Weights of a small GPT-style language model, trained from scratch on English Wikipedia.
Architecture: rotary positions, no biases in attention or MLP, tied embeddings.
Training: a variant of SOAP for these matrices, 716M tokens, 2319 steps.
Each number is 128 + 24 x the weight over its row's rms, rounded and kept within 0 to 255. Layers, rows and columns count from 0. Numbers have three digits each. The size before them is the row's rms in percent of the matrix's.

# up: layer 4 MLP up, 1344x256, rms 0.0762, rows 581-589, columns 0-255
# down: layer 4 MLP down (transposed), 1344x256, rms 0.0662, rows 581-588, columns 0-255
# gate: layer 4 MLP gate, 1344x256, rms 0.0736, rows 582-589, columns 0-255
up581 116:134087116108087106125114102117148107160128131190083132137107100117144163153086135144064104153106141102166139122131122133154141094145086151118103119137126140168109159182137145139076117127110122104129130109094153157136113145135126121106143143116106135144144124178131095127113125143095127114075120100122090180177133145124137109133129131059132179102121085118111121125128098157144181138157176150125155152141154103088106118132098130115150150104123113113149156116157136122158145149122138132130119110133122101152147134140155161167125135153130139167118177134112168126114125163141142106128124128117192106125135132154133111123138115156130186144124105134140102111155128113160125104080122171108112123142073089129116144133114129119132116142199122154085118121125103151120172124105143
down581 116:123121112136161105144168154134131132116125158135103092093132137149133138168123094146111090144116177109151146108158130129156110143118103165127087103137111100107134133144122103130104126142091162141081096100142175123144134098105087139139094146087156135118110122148145169131178095143133114154138107095076116107080161097107146154186142147132119108144126079134137110125131108104147128128125171155123154077105137083125084089128085137086133171161160104121139141151153098140134160114163118081130167132135163117137140116131160162122154168209112148129119117118152090128145136146116107147123139123133128120102112143147146151115146118150118110113143101093113112070092111102130095107132133189133137141116136082164105118133126101170117130125138130113143092110116115133152133140115132
gate582 088:095150093133114100142098064150090103134129138101123176102136161127156125128087101116136136087135111138105117177099094127122160107178115119148147134145156100112085116125147121104139119176081108130149137112122095100123167106098117121145144105183139133078132084134179121148129125109163119120127121150131139121175092115169133157144137118154126132148102171124145167129086137091115148140130164121089129125131154144125121138107123125107142139108148172136156123118148099108162173135132194122151106138165123088098089140146144126149110127145126150127114125151095139105169129100167129127156140124115194114168080081124116112117141164106150071145109150120115124111113139135122114095122104130117123134146172137103087115158128129097140128124119103137149110177156100123108109115134117
up582 103:123101145137153096154149177132100116129129092128142094110151130111106119150112147126124099138090133134151159115128146096080159092147147093099087152133077134170165138109133112125113136142170120105114095146108134145132110162174076137153119135069086130123109154106102094170157154106139126178107164152153152152109198146144102125134152121150146124135158137131120131144198126142106133108146121125140185115128125147143124155140083122120121106126122149152114102140135149137085099135133085130134142143133142150166116125160128155183123115156131113141130115113106112117122136143119130124095126137124107120103097134119131089145133119108142121104168111134144134152150132069140148125126116097152157184118115139122153167163180144163159086127157102108142149075130107134148177120122094
down582 097:120146113117139087162096084118117120096113120112127141111126146124155148134100118161128098069102144085126140162096131122156111120155135116136137136137104098147101127132150134158107150129110122125129129086141119119132136103136105099126145124134129124113086088152154138132130165126156162177129110154141111138149129141200071135095121153121089136162132157145131137172138131104120144096140150115084174115166137109109078130119169192083152128143148177100162124107132145171158140131130166131124109208151119108115084156169127135141119129143112143133149090132138102104118125110129126122111110124106124117148086090131156112102141135085128104186089125125088127157106093109144103088132127109152135100101133176145084151105115111123066121132136129127154123142129117137139111110112099
gate583 093:165151175134128089150106141120119157128145151128170087108122119107123138085126124156118142089172118105114142131106138129137141095143148145174135131116148105114102087095101141142141153147101109132134146111156162101110121100172144082119182171100149074117116088146124136110147078122143122156148124160107127126111124165155104156096105131104135111162108111174119117146100122127137149144118115105123116142083125143175130110119149139152104164135085127183102095136148091090109136128114149068131123131135086077148093110101136112111141139142132130138124141124163141152098098161127127123124124119108123117121144158082147086137166100097101185163128129106076141138129087145125111145134138120140135095116127162136146133122144140124086124180110120100124160118113091102095099115176151
up583 118:115129092148172109109119146151115152118129109093107131088125145122160121127145118117114094139134122133103131127084117109085106192127100088131161139141096188148128152176164092130104113115099102168150164069100080130175153149152118138161102109136107158135131163130138096105134159135136125109140135160158125095127100098087134148093132126153110105158133175118114122116193111147124113118076179110123127115141118160145102154126139109117132130170137094094164144106086133154133135102088151163133111145136132152152155130150149142157123108105123099115115117149081123100157181125137103159143139110144143143131133147152107150167107167128099141137113116138185157095124129123133127131103144119104100101150117078117113129094126126100164139122137111105104075138125154138151140145111119
down583 106:163111122170153109106157135146133124123134186115139103099115128128172131096106170124105134125080158138127166124116097111125142119155097139189141131123165144122095148112110118152140124132106141148149114094108130097138137123130094093164120152145159096151131099107126149163119121117095155169152121146132173122095139129092138138130121135093165122193142137157084144124150133155129160115111145129125135104155095114149146131134134158127115149144118110139126139121143087101135110143077147110152118117131177130186118123113209153158162159141101089111116111172097157116128137124138097127120147122119066115147132107137133134157148130110076168116111097094152089144123161093103111128135124104111115082137141116156141110121139115112110147168118096076176086139128120113121173118099133
gate584 100:141143159116141184103175114127111182150102146115127117135126143093125191128101108170132131098179129080131139142129104116129134095116112124112157143129174115124111086149146161140111120148136143169111115127120136149132105119154122129188132115108142100105170141080115150131154100112105113080102131135124123118135110149128138156108073128145142150174107104117130123141128120133128145105135102110123106130137107093115163097132143123125130127125106115148099120140152119134089140138115157110102186151104140107080127120115156111148147158148132123133132180134144102120110093074147103146122125156105146184111136091119099133047133180127159147083115134126131176106097099136092167141159145120147121117137118091168164129098132155096105180127118101142083118108127104115098139132137114
up584 106:147162133128156119160160156145131102100090133103149082105102108100133129128095118159116155119139147110148136125090105109144117140169083113148181124178112116098111068121181147164091136133089160120107130171084151128140132126134097135168123089125122113119151144123102154098106137163130062100130138137152126133135113139133141129132144109187126122131119167154119101154147087147137129089127107080141123132170111130176182155143164104119114138127106139156147113129145118141130133144103145142084179113117170127116141157159184095133182114127167096120165126122138111124113121128108122151148130131134155168119096116092141137123099131175136115128138106118114140108144145091134145097146164092137109095132139129085080096152111098124125130123154111158139137104129106117085134128133147
down584 086:103083126122115107155078166101128097115150129124128142117158105106128103132108127117158132139163133123117124107112153113133122129154089099122084113128135127137124125146123115142122106138131125150166172149110155131154116142098090145091114103157119122101120132106120110110123138140156120165119124101150075153140130150126119129169127142129137152151108165103172138161153146151149149109152105163087146133163123139136132159104118166141140102098156139150089164103107133092108102096163126119127081122135145141142110142123112134137121108093140090104154155062102119175098147169158166110135147144121114099114160133077109087166136166136128122128138152102155161105137159104093140147150155137126095159078137142095144088114090095136119181168157135123151178097128158188151121168101134
gate585 078:107162161118108183113104150122146118103132165104108145124098164099136103113149143126141156126097108111160085098109105139110146133128141113124160176149116147128181131127139145138111114109145134109156142133145150143123132156130108158170152130143143144125178177112138113126064107141113154082130164141119137082140140141121105138131134118123091164152111112141175150126152142137124149142166145145162148079112127126100155152167160146140106142142121136138121123135108161127135156146123097108124076106058101116172088143141138139152098076090110094146122115135121114129086101086131134136169151160109141117136125139123092133144199096157135145098120153130132148140114114128135174087155125134133104132154153055144109127171112145085122118109094132131153150121128156164113143136102137
up585 090:208117117137130143137104119144108157133158120118083153148097139132175142118140093124087115149115155155143112148100118150145124115167154146134126161121128163118075111131166131149151146145104154129110115151152131129129172134109116089113087109130149113149104122178150128114168116113096123152128128158140120142122065102117131095148157144109148107142149146092134089116143095185136089099120086125105151112128104129111108113117132132155073082109141108141106165129136138092140129121083092115162142146129120148115141131117126089103089144146125119123132168152101133111153095133097120112102102151086109160168097128101154117163131168119156110120083120077122165089126087151126124164143114105121194109111141128122140167140100118127137150097106079127119121148149147124129121130168143
down585 084:076132091133107142116181155121136094126078131126148087101148126134115121110122202103157138102102115096108109101160158130121093108127109129131168095138161114155149155151089135130119106108142081119111136103112128110097097114129148134146155152114115153140139124099129099110096146144122139119106180125131160116122153147157135175106092107127141150100147116135132146111153145093107133136154144134143084135125146116148144155102127130100161150118131127116121111104103151183128146124209184112078107140138141121128119110158126184130158094121138140131131107109148125133121173125154163133150141161131165109097171134117092164118124134130086140134168132178139108170098111106148145072122129101120083139160125097131140092136163141121125104126138193137144123110136125118098149129103142
gate586 105:109146087116143137133163148104129128095103109175157165129113111128086107078116119121112121096087166152132186135114105096145138128149147140141114110149155153118100112176138126102134133149094137112155123154119098158159088150124088122134096127084091146099130117136104125137127153118140100126141154103122118151141086128099069122130120110147131132143090157162135100151093120124110088161110133117155150143116113095115097130129127141167113108138121091113101150139163109116179090166130113145093128104157157111097121157140080103144119108159108145107126086114100126151154133122151085125133102147109078127137141145115129106115159160145143147154151136119151117150073095100124126074150137086132115130098171112110121116129108133158101080124155072155145111179136142117141137078104134
up586 098:119125156151119128116113136141121138116120116122067100154143177170125128120160141135145119125135101151144110131100071102141127119120149115161164106087157152170168178093155140111125102143153108113174129139139166128150100141131077140160111146179132143108139158107111126116125141103145102171114112123123148115128106141153096112137106170134103130098165127151135125155155137097098157092139096144119158160127126131136118107081156121158144122116141166153097139121150140116137152143109149080147130139159142124152093116135114118115122126138161096191130123148143158136104149138092125097117181123152074094107119146109066185117121107133144128140181130145111126179138195146141109155097116175162129095115093111172139122110127159141132119138119149138133089105114126123130138122129099
down586 095:147105133145159121122145126136136135103106122119149088137113074100131152122108155120141108114119132117132135119149156135125109140130102145157109156161131096135122116177125108135140166110087117113100120098140130163128168134110121110140090110120137087136143134146136125099141121130180148107113130101150129174147129173106154148144151144148131092149106174122119138083151127166122065150109118117112107102147120158164149113154106167140116113176115136134114103119132100155092122133108085130120158078185099142089138157089143093128126107172107113104118116136149133118124115145123133161142099153124159172141096109119121089129135116109093123147098124092164142143129056149098146092145161095104158156180167132137128153129102135131151146127128063139136173118109151139135061087146105
gate587 101:119111062114141108093141122109136127092145142092119105143138123148223142126111172091107141115113161125093129123113130115152122099165110151124148115096098121174109150122104107135125094103113148158118127130138165154160168156108126118151124110104146101174165111089130116118170130111124143084113105147137113118104118165133140109133112146130132118134160130188138132107127104157162136135181112192152119136117099126107116127118113108125182154160132157114135146146098156125113139076139085113141103152131093103169122101115148153092097113139168111107117114095122131100153168118137128149124153126122119155143144140145133122144159141118136097121108114154117121065151085179116119157151088111114135148064128118142146103145099133114140141140167160135139154127095140150142131129161158
up587 108:133120168121086138142115152119170124165108148130132137133146107120106135100123131169165127120157109136117117142130121099100111167148115098073124150132177059168121108113136144111110206124117110144138148130084114160124142112122162133182143160142132137125115152193113190169058119102137131120137149120122115152179137094158176142103128131141085150109137164137097119143127092106164105082098131106152076113120118158139153103114117159159105153146137094161100119088081132124139134124154157104150157089131135143119138110138102092132102132150097154147147121114156146120135172105107164137110151137102120099141133128160139151155101143122119133136119155144142118117121157142146136094108134140143161127128154123120081156139132106141146151133156102142091109123144120131088145133116114
down587 098:107106130126136105080166117137135153107112137170134140126155121133155144113128102076118135200126083130085077114089135160122147173112098120163138117137095155108128140117119127146127138169109189173146124111157138102166121165132123141107126145122123127141118112105126152113159095153110094116090116124140162116123132118104120096125132156170129109159140160161097150098137101156066108142158166137138140135109123136159148131125154068132122119141122116142125103097145124134181122114113118087141064163133116140113114135133164123116135151163122128123120167084147123130072141136110137093159148148120128140131133126088166099125166124145134104125154135134155129170111032133086128153124103102145122157137129114120153138136088109117105149159119131138155137104151162147153117123119159
gate588 095:128091175138170144114116112120124098095113147166165139138119138126146132120109147121144181145111118099131108126115107138098150140149095137140186143167122137164113120118174078131128138142132128134113138148115146127091148117107175148114092168132119113115146107085106140129130146101191103146132163091138122133125104136098107171142129108138134107088126114106074106102146104134113173092146141168106137122090141126130164143118120104124098090101140133091152130124115105124179092143131145140130155173129085107160098112146121147122149105149105116141114105133098154148140176143131139118137160167139111125134121084128159090118136122135083148126125111141132115147144186116111106107140060135122134175155106111155147158114113189108121124128162106089138085194107117151147118147130133
up588 089:113121132146150138122125152103122149131157147076188158133084138134126115130137147102086171081132121142084167133110123153115142135126165151095129127138165123089105150148165159144109087136173127126129133141131102148122141142133151122144121146125173101135168114109111184153114117123082056142104120151140131151103126163142176126121126136097147078111123132132136124150135129171158138101120113122181147172143171119083097113141159181133173174129147150108100145115123111116096169103130106126145122169158118113113110120118127154094168124144130117127111128125162161107083119153131112160129135112108104093154153113125106175144142092114141122132123196171129092110114132172160183180129118110127136112117126168125128126149138108120160117134107137134139128115124153136132114110114116
down588 084:132137122156102100147115102112137124130145145154113109152198151065118114122136115122130111136113102118136156105137172114141157122129063140152124128105085145170153116130101124100143168157129106112124122121139142106139104114130141102120166158148118097125110124134138126095144175147118134146129152141123117106105166151098114130127107092137096123170123084117132119160156111153117167143101138143140102079134121133150163121119129165130093082137148100086171116151125145100156123122112106156141093123054132186126117113138091115105128152101106157131119104133143104145160080098122094085149149147138140152126152125112163101111108162176159105136112090117127099183146080141120136092117129127114108138152077134149149135144146111124096157138154170114131158149091135123138148180148150
gate589 087:122133169117109134146133115205100145105135125148141113125121141132107153129075111118118070111129147131116181154141123134120103124110126124116128108115117145113123085117133132090109141111126111158143121128178140141106097120141164060178176122132179140142175150174095108061132135097125153133119079112140101115145141172155133142095106107168145118144138132118152109121131112094149128115081108117139111114140153137117133153127143098127151139137098143114161114163112151124155111149137163103112130157156152142138137091129067126105162140161136141131168130162117123122092173088129153080127102099115104123166117097112131153068090162109103113146132111123133170147135152118140148149106168126105127083098124159148142086106106127130111157135139154127092120140110118134099162112122124
up589 090:149141097141113163125173133154109130122126131091128135107118142135184100107100094145109111085138145172127120121153104140145107121118101126112095134101106113135126142107140106134113154095152156140152151136142135136083125109125131081128101118131129136103131101074141083149153129124139161085152123154152094121145105132119147125109095161114150134130126106134122159134123112165144099172093129117164100133134111147114111167116108142101159159124131150145103166098141142145139112089108135105144143151114144136134139133121132142125162103113166118133115126080119083080170143135113122156088110091151140139158142115153164119153094133081140118101074098179139166128144158079150072159154102184149123118107128158150118109114086142184130141122115086099093150169162080112123099139153152